{"head_dim": 96, "positions": "learned", "tie_embeddings": true, "optimizer": "muon_variant", "lr": 0.00629, "lr_mult_o": 2.0, "doc_mask": true}
Each number is 128 + 32 x the weight over its row's rms, rounded and kept within 0 to 255. Layers, rows and columns count from 0. Numbers have three digits each. The size before them is the row's rms in percent of the matrix's.

# layer 11 MLP down (transposed), 2304x576, rms 0.0467, rows 774-869, columns 0-71
101:129043129135136096124101131090172099136112060179107111155183159098134091111158126067104077077196165124116107146143105151109144221129117182176087126119136115099163089081145161148102116106097171174120128112099099142091
096:120146100210136158148106103171135153105136090116103126163151133130088155097109138154105146115089136108150137136166156119132166118077098124095076141147083158160140082119096057098125129113167041197148090088077111057150
102:130141146135169148128115150120136049081114089106127147140147071152169068131170113136075065084191113166100166121100140095094120104174116138089125134115097155173102144153087112148150129144182141128151107127101125095156
088:165126123111136073144143141128098090113114144104132112117103167177149197137148157116098100123127193132106098119109109134147147124100110117126128170156090113059087183192139160106074098124105142155116070140146128106148
101:125122100107131122089162133116060102156102127134145160118124163107143156117136121076130123093129100107145138168112054087068105151099114146153158104151117142119138080063132148100077122141136179143100100116172164124130
105:095123183148095115145111148068098097172115081095159117108170150136109136141085130135146160152114089131088082149152121083167073201107122145126090167055162133080055120136155100084106140084150186155112133139129087118106
101:112183136137186160100139155123137070100159090151190104141137166107145191132115085140103143135081161132090106113142131136139153142052183188154175138119114132132116130145116190127064077093111154131159141050145119180128
102:162073128116162136157153111128119092119120104112138128122178153118134099135108113081138092109133160185132101072066075143114150130135089071124119113198131114115119189123094137111135108120126099082131136105135121140118
099:097152128097167127124160137128109121153121109145159114187157134088140124090098126140107104117151111176100133103132112133102228123153145102075066149161113144185150154129153142083151075108095140148135113165106131109125
113:147140056190138118115153086166112148122029125094102142169125119092086155123135178136108105188079086144200100074126119108044104127167087072124140121105082161203189081189100164151142117136130151083132148132131104132087
095:104079126119172120098141151076069169086170185091133099164081108109065126039092078105117221139190180115126069116108173132182204140139119150112131097044116162108144153106132133156121174164125125124116117139126062190128
102:125099074109147103124104158126149075186124108134132183096110164149130128163139146147129067177124080163135169129125073131115124078164115147114150163088077123092161121096146160165111143096075150108113141127142127120122
099:140157098127143129131134103119131114172112142126146143100154141113112098128103129178130084166116138125120148136134137182139113152080135132109140130118135196127127158110118118165130107146142193177191113092121140112128
102:132165093108102095080206131092109144095121085105199119138122149142130169158164147113143150129106048165164136113146119107089144107130130083149139118078124138156074132147126151129192127098169151086134162117124114117151
097:143166145137159111189155132066103090100177153120094118165135153141099150090076094076101144125137114159114148113121095109126140105120144170046114172158093127068110159088176121124130152133076178118093120148094105141118
099:142108156171100172107168108102174145147129154147103142088122173108137105150193162206129168087080147111105117138169109150132115087185037167134127117180149079094131145090108111135180055131160162100150181123111163148124
094:165164128126116123107107092102139063157122123173126067162131143066176127166132139107181171078123141077168134093137081103136166168126098102110138175169164123162138205092100134142158081124128132097103149139124184168150
104:078129168160112128123124100107104135198070124138101105085090182087091160123132097124113082091150116131144089149109118102130102088132197111156098094177124106191147171111156129114115186090171122138129131090155154166136
092:188079122155131110106113104148122165141160135165112112103101148130129083159151138095141199160139208148126042112135157096119140090125138117159167117103179057144133107133075146169113159133164144113162106114111126100114
096:105127128137153123141164137114095168092098156124155120119105182148102150200128123067143121150143088165159125121129209146065036147157137130158109151096111147107116131151118139133139158137140064149116109057168117087127
104:055156066147135091109158122142127128107163142105111174181174113114131193145087142076123095145082158132090089120176134113115151120084079067170120098114161077124191113158152103142165154103191067109140092097131158111119
101:094132139169162126186137141155067162134134102122154093115105133138139134114135155123124141147133117169156081148165127136117100167143128061184064100091112145162154147135155155095156141126082120106151138112161141185123
098:110092176136117124156051178089133148145205113148114138110140147086154103172125107173134127135116197079141130181118125102140131132090124137127138057152114203144131113105145065062136137115097130158139116093127081125120
101:128114154100124098135156132175151128136139129124111125098116123103148137169159117118167081143122110101099167096101120177134133143127123122209142150161138139215153131155127071115165167077083105124116092124190096166133
103:113155179133144088097100101095149065158133105149138062138094162105131179127172121061128148140147094101085135127096146152083159095104135096164153117126111049120073185117099078155116145105163170143118134170124184077171
094:097109082108154120121128106143086127096153118083131133132137071171135069223103087153089089082105078075127168114101106141134160129118157163186110122069096148162098168145124130127174118105142125091150098171109110118126
095:122094126115111084097160104124131073110160076105141124117138127116116122094126062131098157097094137141162115110154152130103147103181122179211111081130149082137108180179102107172175150117115105163139127115059148120159
095:147123135170062132168120155150133130125098155121164156092148114155082146125204136072105121136146174167172117096132127147195110141157126104130111132094113139114164107087133136111153069137190121160144130112179155098087
095:150100136177113165129162106160116103073182171148122108104117104121083137173087161160148116102130127100129107050137161179126161073130080097175121142160115128108124147098095145099114139117070056185150115165099175113130
104:176098139058106125131161161100071213144140132139099143152110137109119088105117103112154189120143128082059122132175135132103126180185125151160152113075108113116139177169156138147081161091173067181130112115148093172095
098:085157159123090079128126170104125100202175146189070139159198163160112120162095154137149133135124118085124174117111121148151077156132181160076088158083110123136178134131099165129142120016123173111143096115128136095112
100:131202132129170099114084153103142191120112088156107138156110167139157172195131177152099154126092125070151168139077145140099105163159174144084125128137145144171085129145176161080145082121149133128109135158138113126077
096:117127135151147136123125124042148106109140081094069128098153116121117123143105142114107106175127117137156112179157091069150168123165101175132132129082146164139151123124165137136096134119133147086162215064121108153159
104:150096101109110096133132100120148165098087096139165125160077108173158097162173117128140139095155081138131127137090085097120109105117150083128155120164114146153105139128163105148082096072162164129139101183107073140120
095:089122134137114179168110079075084099172182133148054114118182107137077103067098135116134106161106131090145094185173144128149128113151115120099107136154150179188103094104143094101088139152142133089169150095177104184114
102:153138133127142113129112112147119134101126094142064127119115065143148160055112131142116064070123136129150118178128090144107158171146152147093142123132167135120081157097094157092118190097150095195157100125163123123140
089:151066092139140101093077110073140110151159064130139076089112152101121164149154104174160153150131110115118139187194126144116078115063120103112154098092077166139129076144177129111113132111112116129095140068162136108089
093:123165183092105124121169151158101118091182140144111138103153091137080150121076060081087092121156174150124060159154202097145110081149063164145086098117119081153119117122130188166113123122116083162093141115173111104129
108:134150161147134165163111096112135074121148147088117158161112138128157143134161125163093150137128118125123107116139125130166140160130137077116098099121112074131142138132135126184160187099133120092119136063102098102191
098:188150100134154125196136156151135169111071135172166138105133067093142141171112125148119121182082085113185122166084158124140130111040104087204132148147148147092138109099070105132119128209113154096168204150123154091138
097:149178081123124138161117112105090090138128173092107140122105107105156168095149157125143107153195052103163124132038140166109086161138144101075122079079174126094154155103122104102136149121148112143151159119141061138096
095:092136129134139178152067155088154069066117109091107157058103118187108171196109137189129171145145184097138138137169169126160091089071173141132100142117125094133040120069191125194105088186141122122146094155110132066131
096:161128090187168140195126142118112089092133182122131148158176105091129112167194067166115100183139102117155156103051122085200104131125087142151123142126105093128114132103121079085124085096104094105078177110123168171153
093:115134165130143119135074075112123129188181170056116081089137151139115102116080110143145126130126153093122082166195128110152117158125142148157085089145148134079110088112075126119081147164126093085125128079122137143160
099:154121136133141164149087164095079155100158111124131127114109114141154158099134097121128082041094175118093108147122158112149127117163111129174156150133170109167165145137110143170093176141102134131115152121117108114129
104:106136109152132126116100095113089144115120138128147069129185139105130159063077102078094158120088151164131113100083132162182127120135117167125169123148163101111066125185106139172143068131086134157110160123116113144070
096:194103146127155107131105098166131125129162064156128142128104138158127158054182187074159154143128116184134136104116116151174151163072131102150133183075169078084113068104114142127126090167168168073113101183129165173112
092:131099185092124139186170135125080134135131069137176145116105094107138207131188124113126116119124140147118100095162137144081101095127105114110082120112150113075103180102153202152146146112090106112114144102040121129117
104:145173073136103137095118158128114123152126130146112138071102126101088157171151162085115095154112148106100110105146181167111102140106117173079129089141140121156157126120148041170127115137071181171159133104126112150186
100:070108136117137137215112142147107135104131130198121057096120088072173104127173159116162187143127085156072106099123070108150037113132150077106097111114069165149177104180080078151117152093093145079126171085119104105188
097:134136134179134116075155192087158148109065165167128120111133124153145122160062130160129140106144122138148116089117100105076111084121123101108106080112058140120153138107141130125146087128156121147159106103136101129158
097:114147108075140092168108093083095124171103136095111142165120140106073114127106142066131058162117161083089121109114127136105055139156135155135080149166132173138160113131115107161090184175167165153135137066076112115169
104:121128121132102117162137107169104132150137119130086134131129151115167143098116159135181106108149118085122090145173108122098170097142167076111082091086133126126156101124070100102148131143080080088130141148169146167135
100:131095162146154099122140088119148129141124134120082154071117165171164076083119121099152090127141146172155150120110109135114142147102072154105179160135115142135143167112134106086101187126153040160118124104114126170068
098:099100128084125096075104149142061131136177102095093149119124068167195112110159118151070145101233099139147158162136115131187173159062096149149114088066135121126170171099102139110152096114113095101095143130130086112142
098:091158160112148179137177115083094111139165117154140086087147152162124151046188165102088107108076071126130111163183166099180161113166109113137096111179144118187118111164135120142127050141102159189154070157136147175070
102:139143116150096131102176104117130153099084095119168047152178121101095121140127177118084188154118103147135082107114115093117137093143135153139147160110148182073116143096141173093129094107186116094111131116146083133095
106:162088104113137127105082110167190134133143188097045105073151117120105174100176164095093181162183149144097118136090145083058049163138110151135114102104130133084078137135153130075144108121120120130154139139157133106088
098:037149112138135048165134155163184117120104078170117119090136135126137081204106127146130090140132100121125107169159115119161132161122082157118074170140196192118124160137079147156106157158129078184091137110107148120107
104:093112155190110124157131161122140089166070155116098068164156105166121141082168063129129202089129124122144126176156110187089144131131097058129104174131133172070112126095171121104073124200174113123051127125158075102089
108:146070113150111169151114066129097132165091137138090143081173118130124128163138125129093094146131143078149159155096120092077103143097140153152109184086192147125169100089172081172164097106118174142057134158097192130101
086:075126146170125081130136095132103163111144073097141094150093122130127089100158128119151157141140155090148143102083069214103068110112103132117084138134178146170147103106154110122044148112086173087163116101161138106151
097:109251087133201127180130085137131114146149163122148149184120091100158121175116166134142121090095086100125090135017148185159136128144110081044114168071124140148092134105182172140175133135055111192087152098139130125134
094:181129114106098095108143137086136099088119126138142114179107128109096128095105103130099096141174136100153107144140140069139152084082127186122141139141112118111066165167138120107165129145095126111136125093195108185108
096:161159130093149065136122146160105101129081090100147141131113126086156172127129129129168126092120194154097095148071105186067178107148176120149188118139127161146177148158127118148087158107172094127093151107156147172089
098:144132063137137119157138132128143154100187115123127142213110096130122135140090147146121071108107115139118129171153136140165135125137127102098193041159122065122100133139055119132119155147121149073137114163142159155103
101:130115115137098173147133195140108142098147109131146116073111131139092146108097127129088144156099139109137119195131151128075164174131082050070095116134087161157128135155151126111064081139158100124172123150099146070138
095:076073135105102086151127106073132111144150153134086166171124110181120131105102127058098169139119167118180089174050098140153086127149175142114194128092101185150117085172138147157129178101121213144162139123161165179139
094:113141149115176125131140098122060151134113112076123175156095120130061128094079187143102150104119209121108177119163174155155122159101133122171136158147063170109149109152078145140110124143129098150174127094146160120159
100:135125070087138114108080084054075143062189128152117182119196162075134157168096165190118154184131138123119061121107073156134130145136113095174153159125129125157194154090114110156123101126165144147063168102162194156111
094:121121153131169127170130065136123110107170128127126154125151151141105132071162100135118122165082174123108127167126169103158161145114091187178108158086082089104119114124128116163108130126100152178085089111161090125143
102:142161069135154127123148167154136139130140140138083121150126170124067150117150092133151125142175110102110122084165161088109123121114160108136139108117130121153070118111087103113084146054129166148100074149136117091123
096:167107143187136154115118149106105201142166121096152154157135101139182157100154107115079167133151163142131171108137168105078166124129110163103113212132170158097122158071145099176092113106149106133130149115065115108178
093:124133086191168178119130076126147067112077165157105115153179086066093157113065146138148101073141110128129090104107070077090112127093155101073155185154098147161168095137162139139144131124104075135138150100123155148124
095:125101161160132146148092176121135096153178158163192117120093168180135162076082147079136159105067129177122147087088138123093145128141108102175051120185132123151191122159166134093101131124135139087117094190120161135097
096:114134114096108107180144130173093118186186113090199132127140104156176142098069110164043124118143104156155137103108119072119151101095162140045075185133087094139143102089140123142108120112110061121139163117147116146167
088:115135108111133101084139107144148113145075162147086190068095088166098096127109200066157103073080135134141144133139081149144106094153120145147113155134117105146142130155079147160133143092122158168149131157134098070142
094:166163119114137146118182027131165101154149149134142150138152092126141125163191136142156132111139155159124133069169138190107067095109109131118175120104145065101140088179102104126073156131116133137141172084100142106114
102:018131162125140075131134091174120113057125120134158082144113102064125171098140101117178124098190100104133119045131118087124196130156081086148132165131161124121103189145098111175141080102097100151146150172110116087156
106:132134092109142121133065158081163120135123141194139149141106161146096142115069091153079152156173161139174136168158203139168109092146085076146161159143082148152144145089127141152130081148132163123135169099125059120093
097:122142115110112136074114108107084195188077050091104146092114063151154170110155115157126145108112100092183162161114133104111113121025116129135198118108156099082127143116084153119138112155184161205103139125152098179133
095:135118077126106076128105192143146136104122159136100099102159095080143124112147123133129119160179098145176141144159159133142185115156119159165165163128151099164090152089139084084140165122117128089103164132135100075072
097:077091129173090106145134165111149119109099080120074164059130042115111195199181104195131141105109186174130121117126121089146165106138088137114168161152112115130170155116064137144114110125132114148166106082156129131158
095:125160152147123128129100081176143147138165124160149060122168149058132180211152074110115120166116124101141071186128109104099097160124154134127134131081117132121096138118127078192133126072142102132089157176153075065083
095:072163117179150149141121124137175159126055133166144121149098155142143129110103076168113179109125117111109132102065124139104133122145145084097109095140154134143084125165093119146161110160179120125100150181131158135142
092:134164121146069085113079160108161155101137099132143136115143131109132148144103101081216093133117099158124097104114116107180088152125147101126143088118112122134073151164073165152134105134141138095150103095113107071150
101:139132131086089147120127139151080162175138145153107124125170138099119077151149146164146132091142066117136096149170162156140176165083072125112110124151114151103161151130156131151158109087110128137098094064118060203068
110:093094114150096122122131097112115140149077103108157094094170137130076150127109178105133112136175153046097146138088082084118133141086094160160113102122113094118185118135141193131096123139105133089148175085165155162087
104:168134136172135095067143135161101131125093086187119146116148188109104091139136163156112133120113142142137121095097109149070143132189097096119109136159147121068187098139211166137127164126211154160162126131133148103117
105:107076120136148183190104102128112173121106176075146124140159173107142115185104109164148083152097151143118155106129123157155092122204152164108149143187088126088155109143186091103089156194164113138068055128121090102086
092:104104184156107108120114139112175086158130183142099066141113115090186098135126158156130165158096120156139116092110160151098128125129071053102150058116034147109154140129159080100109100148163116132128091160167138159106
103:083125105155131105099140122072160191128168151130098108143190183115155116159128157126124114120112091152103118123109114139140122125056092116137101158134181134128130127101182138173194174099126135123148040132105107146172
102:082115147112071106096189080124145155187135108185080133118118129120085134089173072081133158179092122090112126069092117102132125131185098120044124102167156116152161125133128159117084143132170127153156170084091130094133
096:094086105109149135144074146128157190146137093138106064072119108117140121112153143179097144133125081119116107096123175124133114161156118126144102129165090109112101191088144088126152169106127093109094179065162160137148
094:141159127131122115128107097112121171062149180145083187095125102136095112081128119140122149127172156119155096092097168120105115070104110117100181133085154085087093142092123189089085146087137103110156092180133090099134
098:118200142153092158121189113104167119065091155102176158157160134137135088114073125124125101137049119129193140101125085084128093182101149144147172060111073122117081107117086106094107172102150156146136122085167157122128
# layer 11 MLP up, 2304x576, rms 0.0877, rows 775-870, columns 0-71
100:109108128124108172146104202105063154101141144151191154136140099132103148146210112160131171178092160108131143135139148142119089133120132119131182169130157088110099125106147178098091078135128089105137168176204160173099
099:112131112172109157146140132143139148177145091101185106152087209122093069139174110111106124159128087140100121119119121166111110130104136140107101081129143162149109090132116139135155090084234046077091165135141107138151
099:133172135153080096116160186111130134079168119182128133127097142168077099108145133132055078043140118121116062155130101104106121164110125123119180086128077111139175151151151136146149139108140121173132154087068124117083
101:108125153160089123111220058123101068117127097085072108126133118134120127152189066102096136174096075126086138144130108099097120139155108122074114161137131117126108147137140168105151144144130114158106127113117149098160
104:141144047133167133169115119073218138127110184173146110187104113130097135168112109163078110107162112077158134127124116146096144102091165145117108101090141164165148140155142093151114159203119127123174165097131132101141
105:093085145107099130178110188139143115149140084120105064150134111123127118144153137128151132130108096143129150097093173096135130130129090120104103143141149114142159190131135142170148116084166160168189135083153082089079
099:157137142151100123092161076117079176103076156063131126168137101144136093108162112136107171128123109134144146118118097159115153137101123154162150136132106155088135107154132146150126123164144106160134135066131125164139
099:108112072102110191111187101095122223139123115167144089210192057141107105175158154120118105105159110099134092139120113127156142087141128091151155139148088118092094116185147094121119145181094176123139149118169123073136
108:128141168178102079124167139179173154150126041104135137136121098102094161147124101108128160165109135149141149073123125134075161098101125160105143109138105152161135135132161136139145137089113122128105110084065116113144
096:099118135143123094106107131127148122114173131133107137088134121163088197119107137118245112101113109099107141170124123173092134111095153129142128125105133151140157147124136123108109144209137154206133138126150158165137
100:106125060126093104145067101107158171084135119055129130148154077120116152164100097091122041116082160182074148123147155139129124089146104152099151130118131127153083153114130182156133116109220151188146088079101131138110
100:141115130118124151081078086152149204100135154109143114097166141083121163121095121125082180139062068148120117121176189198120154111181121133127105115117150117137148140158129124149135161073117177089107156115116193151068
100:135127111113116122126153152132164147147095178100135127032093122174103154118091138135133125150096169078218140139149096134101112130189104114139170158096113085192066123115123149135179080106134122139147118075145089136136
099:117093117188113138137097135099136128095126169141158080166134080123148121111123176133109041178081128087143145134120104107139111096135108166123174156098089127185061116165106113108150121161139170146092171182167120102161
099:121144120128179118084110178126135105140177125131187137113154149134084092122136103115186030107149126102072131108177110148103080153089139136105114110109112140117108137140162123203100097144188099150140107121105084164101
096:084075102137090136156108118170151109170134124089143096174147130149082164124117123088189122125118161092153105165170105132134170117126118107150132132110093135139116075167159142157041054119188156114112120090168119099102
098:139116147130120164161077165096161092111140151126149061102112107163131171138077121087095137157119088078126103152112092132096136147135122174118086111099100124101107109096102181144123144149150095156169172092149160106120
094:057241128161086135137170083103127120137094156123207203207143132174109161101204076063130151111160119163104139118132055135104111184151086119157158099125115108123137152075102143127183130136112098094115096130082123136166
097:110135144166116072090115104173170055154141072138123195087117121151145087116121112107137134139058112081115108142165156138060159151094166121041103088157116172102140170086143083164160107149116160147120178104164135131140
104:122152112139094122108074169116194134050122155147186127149191123100144155164131105146167166130094120169047135108119152134081096174142141145156176102078098149130199095119153110116170084125141169136171127133136147121075
099:095111099113139161169115149054166151186152112109163126132123168092101081109170101189149195156077091141106121173177142127160177126103131107139179103132157106141089169168153149119100164128088172171185095099135153093117
096:137113111091145141129153160182135133039140074129049152147167100150088142147089104076112181146050120114073153124145066148073141114197129153160156149128155156138127127157103162191085156158123117186062089078126119048092
100:118148168101136171145173100128076079162110097124138133082128107115149116103133120166151101134160142109130170072094078145146098170129154196146136153154119108160134111161073054129143132087099142094115088150202129134161
099:155065146152136117085106186099064148171062142140138138116097126121061143135157039085136138146115099094096175060188126155091154162139123077164144091132157103189154102130142172099137124159142173153133153148095167128109
098:152115115099051153193099097110135147082116157127084120142077106148116100113162101168053109127138133133089128125123134078101164149165093120131136136121125132099194156144135065118110111089056149132050152135182181103063
100:084140113049135139147091147095076134176119131135193089182091135190131089170091115152126224152124168112123175158121140139129159121138140171104105183100103169149145116075119083080079141158107166176157104141092095124165
090:104112097118103111130074133104152167118121158090147112119116151191153122089150119154174130133117069161140140096138075128161113123101096157167194134170128097144113108164162080099153135140101134146120124104158116190179
099:117099129147133099095149100134098183098166114165122227138124105162131107136109079082102096100127165095108119095191111122156099161189054114135094135095086146080090117107197146130178085123128072153078071078140182182140
102:119171127122146122097166088154143126110146154072140179132141174105125114161106134101139153113092147089144115098188186113154153138141114190166181125098193095097168162129059136122132155128112089096085118112062167183163
095:104132140136050124085142112090097183146119080093171152098146174195185157118129149205181104116098146149087191078151126127089115099108145123100159130114119063148163140117127108178149143163051099122111115079173152139116
097:123123186107175115120140105116143124103151105106196132065110156131135099141189078100110127131131146135096153145144146111181171112113075134134139110145107182119099135122112155096095095143137148113076101089134110162125
102:129101140139175157152103162116103093109111130059108132131134166137113128154083148103080076081087194160131131113093092100144078112085115111089100118128087132126120089111080133128085134117091190088143166077088147090095
098:110139114074095120129135075127160097116195173129113095160118157139144093088159122150155064210136088100112140151104151162136159163125131174101125161071167115126054124087113139048169094125136164148092149140072044086121
098:142154161093172102154111186145097122138120169104142200085144096178119080133126149097117129085150138145108130093110125165091163140054176102135124134100136122108115075117109095160114074141108152084089110135071117140105
097:114141149139164173117128133154170122124133098150152106123152138084151109119092139177101146129177189107101112149099111111131152118090107114113131155136146095098178160138127106193197134145090127131039154181170212106103
097:102199098142079125151103099191118096082084134129084100085162110147114097126124121165155106151157166163153086123194145138119163150098114172118090057109140153193184153063083068127129141126154089129096114147142149157124
106:108093199096134081100086125125113163126151088160108129168155159086086107121110138059144181111117129150073077115121099155145169098127120128109079122122157134120114124120152142161174128120159106140100131130085070106121
105:100083066179179109151149125125145100147144125148136116102110116134125112081164097140127167146105173141166145105161128119127135132094074182138207139170129115140142143127165118120164136128108147120084123111146133144124
099:118151121138129163184043130129101155065079101146112134080126138112123134116127082089097133156113173119080113117097090098163111135114149164104098092151151078116112128110085142105125134130128187150107135118157098179146
101:149145117143080079201114142153122160162105132166176123123208145102166136227198168173090119073129130155108106127153143087132068083102121118141147109133102154100135145155141166098090166103115086144136148085126133118133
099:102111079169129126125149147102102150123128116104178127176139107099143062108112117164101110026134086139102153049110093112099097087116108096136088152167117144161158115103131159065134144073181129115098151118165096129093
092:086135132155135107089122078104142108123121074053126147146154138116089098071117185071144188123153148149129110137179124149118178151107091083118178129099172097106142186158087111180161167126165142114164187134077100099109
100:154080131155179122139131164135140137133177110118132158155125133103070097121112133059131109158132120076115176134128119107061132079162152142137125205114126159091127097153102136072144116086143149106126149055091146155093
099:098116128137069103121135123117152114131171101128114079090084106119094093114108072141105091114122192141091091097136088142174086128143134088096147116047135090158150117111135099109137113144086130111144114130166134107159
103:125102096182131161104170061080167201149165142147130098106220176066105117147095173156133115131166135160082051112124164115115106093060158131113088087102151102194111108139068158143140147087100182197225144119081179151133
099:108140062071097171103094140072163082142125039164125083144131144112107148138094107117074104207142211147085124136149124139079160156107102099095125132141128181122202122112129172098141156157099173128124175044162219087089
091:116097113133139128105114121116126186089129103096140126081182125108088159144170054138128141126138138159108141134145219125175128111146130162072132116155121164160108130161133158114148094161196099097116152079162124086094
101:137132094122140148168111118179143149083173133123131132108132127154101187169083124181143117100139124159124139170122172142120087117118143110140108134095161096078203048129169142164125158145180159126174167129117113150153
098:129104189136185121132101081137153153135114144085127117129080169142117094071163136143123128111084141108115154110114165099189137138136143178090096151099120094128130175156137100161104101125118128117173110125136178120060
097:109161149114108096135114138112075130110123129114129114077152128147134128101128083151095103147176179185146140109124106147189119066130144142162161088085170116116116165141161112090139093080125107100134150136127125083119
100:145083089160111095061130119094126155075084126086131094117171119165157126164116098115089141096131154152099199154049063073152126154113202114168159141158116111125152136163163149128120147123131095129132140153143094137096
096:078148160137198161138163161133141115116154141126185109128119075127131087116140078108131179122161128153115084115131170170168115181154151095097202135123164071082106153166097096136110138131129110160092097133122121159172
101:115121145127140181120143110104188107066113135102124102133144088134090117091083085058161155135106101108063176142155113173125140100140102128151158141054197123117159172155153142109117141160178098137153139082179132126141
100:157102152175141121138135135141133152106139131089155070068117152158092122152110098137121103161074102211182106191051123158132086155127136131149197106146172126115153126160124082131079139128105110191158129130107141088161
102:163156122116122149140105203135086023124081102132176110160145099104101153097165067166201114129094106070141133138155117142164123167117109080089145083128182094145146180144174178100131072091042121076173084176131113106146
101:120013176117107126166131107107149113133117167124125092120129124168130061112130156104092139081109163100069169118176151123182083145091130139202112165160079101093092060082101182119145077105170101138156164152137164086100
097:104154131151120154076109176128162134119177104090132129133105085121141188088148153124156143169068160175134103123111119138047071093127148189112111134149102137094147087150079129171158113153076104131149119106111100155125
104:125151160116154097162115138119133148066169112143148082092123139124121126125111099186128192113044166082137116102085163077127106141167101159136153098159166133149113098094169143050059141122139148134137054120119126134078
103:135126117157173146086064098127092152084110147134191072192130117120124047168161141114142160116175156114149091090128126141074093106123091159107132145170106135136089110178104099130110126061142175156134070124119111156139
107:152080147107111155138156099105157163129106105120139130132056128172142142130148092192106098144116165140141171152126101156129116110115124105177118112138170133109086195164127074084157064100146159209093113132131106131072
095:179116127106133160193166137102176108076108150124084104135113102114107132149130130140112152197152160140131083124092091148120139097114146112142153076160106155141189047062124148153169116149157119087117176085109090130129
109:109094085117172106155159068087175118185162138103086097137125104157133098107186108154116178114111151087075133194137092114055176149125134108147215142123152093058133156122127119148110111115178124122091131100114152142124
097:144107130097106127103134127087188161132173118068162156120119165089161121069154125171090083160153138150119130128132143081092062154167070096154056190128147072134149193072131131123083097079143109172090118131141117115073
095:116092116144148098114191112101096165138083126103162100125169103163144048135167070141093125136146111081141120111123131158105105165103149144099163132136135135109115055150084115129169164144185143134140115137058160140152
102:151147108094137117112135102123086133170154163120153194118104118129119125118116136133079108118135121098179139143121095102092063151096191130117118061139090096123101115151153104144077112128067154155158087148086096067167
099:142133158157180129132114205156135101140068122137193144136157099116153097068139062135156159085112167107165069143182110121078112107144126104168061122150145171127157159127102136114137101153179161140128147136140136154081
098:122074118139135144122131110134156099137141163103106091174117161122140145072069133100198052122161195103103105138144123119118119155167161186114088172160165123141171115059110078120102075170133146132153122095138137128128
109:101106169112127085180064072142150142109122137095085162101154115083155127070099131160131131067130105190202143113153111103123116153095130110142122151098113152158141148119159119151186117170107083115114078160165101072144
096:099176121154158032182152148157152125177161142149156065107110129140099137160095220148082145146060124123148136105149132127083169094117134156147129096127140170082117124158086159135153107135115173128163191102118150126130
100:109151105076113120154094160150056145160083148115116184115078100112118125167141139132136091109118126159157103125126122138166086105144167147154115128150113163104207102170131137139137098138219115107154161143093150066087
100:125090102153103205140100063142138163168119164075125123120119125146123133167117142155187112095130160133154138117147087141122107124122030099155121114083169093143186114193086140156122122122080141202154104137140111158139
096:115162105176177142154172108133154153141086113112162155149118129172143117142170137155105162086075064168110132153128111118136155108186192183125126079125114116174090108142126117132120121139116107098093126154157114095101
098:122145117110076119118152133198138141152149089122067131123146162160127171189092130070197172132160159118118120115174092111145168123124167115154119121065148098151102085172045112129161120162065144092138130145106148075108
096:095124119182122090140080115072083124175160156118171179141149136112122081088086093170118117097059119089117138081133054127092134102152174158176134123113142124101139116155161102135123081195090155129154145061116148131133
097:114154086122111138037155115167162172112085116070107146132188124123103122136148103146122103100091159144148059125105092123161196126168080171132149117173137141127108161125111121121160129081151131131123118136102090132093
096:116138102100106177140072121146180123086174144116101145146128107087144116169182087160119135101171132118163113084157182149048077129111155133198171125120108145134160066094112121066160153107109097076098146085106101145089
097:071174059063148171128142151120154116132146123128153140140078154152126152164122028145100104146132115090137057103090129084082116138100148152164141140081139153113119116160151137146106133067038171101145133110145110129131
100:159067131060136133109114106143170146089117048029163070121089130190153138132138142152110098125056075078154105091162191085141064128090179140133152133094119171115159167112097114118121139133140113159140189092192086097117
099:082117097070084074144125097114141051128133145151181177088113158159138149087141139143115079043123109089129124164154126125160154130121115128069175178097137140125108126127158193098074113136154146175150122090109098051155
096:094127166130181160123108122173084095065148122101159122079109131110186120126142102087116124122137088083092164144165106150089085169091172177133138099101138081138103165115125172118097139063120090127129087097138117165133
101:136093126140178176075068127176091134087128078129137101112169125185133078084115149101145093108056118152156157181142151121183102077142194099143092080102142136106086158139142101172129100170115106127151095129173131144154
100:106142170138094159105168113111131100076159147122185164107148222086127131119104105149150129133149096083130090169186165183083175126074117115062130148138145109148063139132135140179132114139087167175190147089163154157179
099:153093085169037136191107098134120111184127100088145125116195157140155133092138138039092149179141072126140098093153118131151149129087140196073098145120074206109138156117091088186104126061164126144131060152140104103101
102:103055177057132127135119133146119091126137114161067130133088116147118100135077112098154093112154143141134106109136187122120124138171148106068178089123062115080140187132122109058106149124144148109098082130164075158110
098:120168109083124143196110059166141105183136142135113100124116083137175163139121117110190170138101156094062112118106120084125124116104167157085169150184151143146093160152131147079111116132158149163129129144109086159114
103:171148109131067167141082124111133089102181101164176154151149147145108106123149153121126136082151116109133116140160092133180105076163164090125095109157155161054074098116131169058146140126105181051166116123100118127110
103:075121096112081086219125155081122171152200125175150075132092191093062203129139173105145147094081100118102231096161118174143076143114165114113088079119104177127116110149144104146115115130167067198153113107085141120184
111:154142138159172126141167138147106170060102145129143116129137165142116147091157113139113129160165084170095118104125130183139129145132128195114138083173144139069111117187185166141125088160157141148104188106133119208083
106:142125176139128101122121161121098080114163136099155029091118104206171168100135087135126093095150114089084171082128146126139162135117176190095131147158126079097152179129150131097158099146135104142077029144120143099088
106:146139103156141102100169090119204127162141176088099134086098108139099110103154024097104104082131095090131138091125161181074155128168064074117181128122106099107100134142149164060096130122144124193164150064138045120136
100:154161100110120157135083126170140140133155150126206133113166110091076114189155084141146132101144067129106152117135107178077112155153130113116127114112089138116150107128174086156117157082135128166089099081164109072134
102:169155120172122108128157123125086134138177121120110165136123143138101132153125156149057081160095123133136133062168185135143087150079146093075176099094169168107084093135142138129071151169110126144128157095157114144097
096:123140110078143107127182122156128118124129161134142164130151167145140146134098114106198129122123114116139105133163142145110154166128117175039055105162185122103127071162135143078149075114171165150112108132142207119102
102:132120169163129113126146094133086164150130152082050151109123238064178139110134130125123170113225086106188149136119121082095137106125149116193137198123175110083150137079162030095140136088114154170181142154107089183118
101:136184096062146079178132136147088141104113156125115156086132084117151104085130173162156061109089081125064129126130111088170117144101055138106156164105191112119135148156110141137101159142091089084135085112159070118086
097:112126043145178087134177165084070126141104102110158175133172147083131151127151111083133160143153190125149164121097068138137142187155087147084117134088158121115128139111116131151115128097154135109118138137151165094107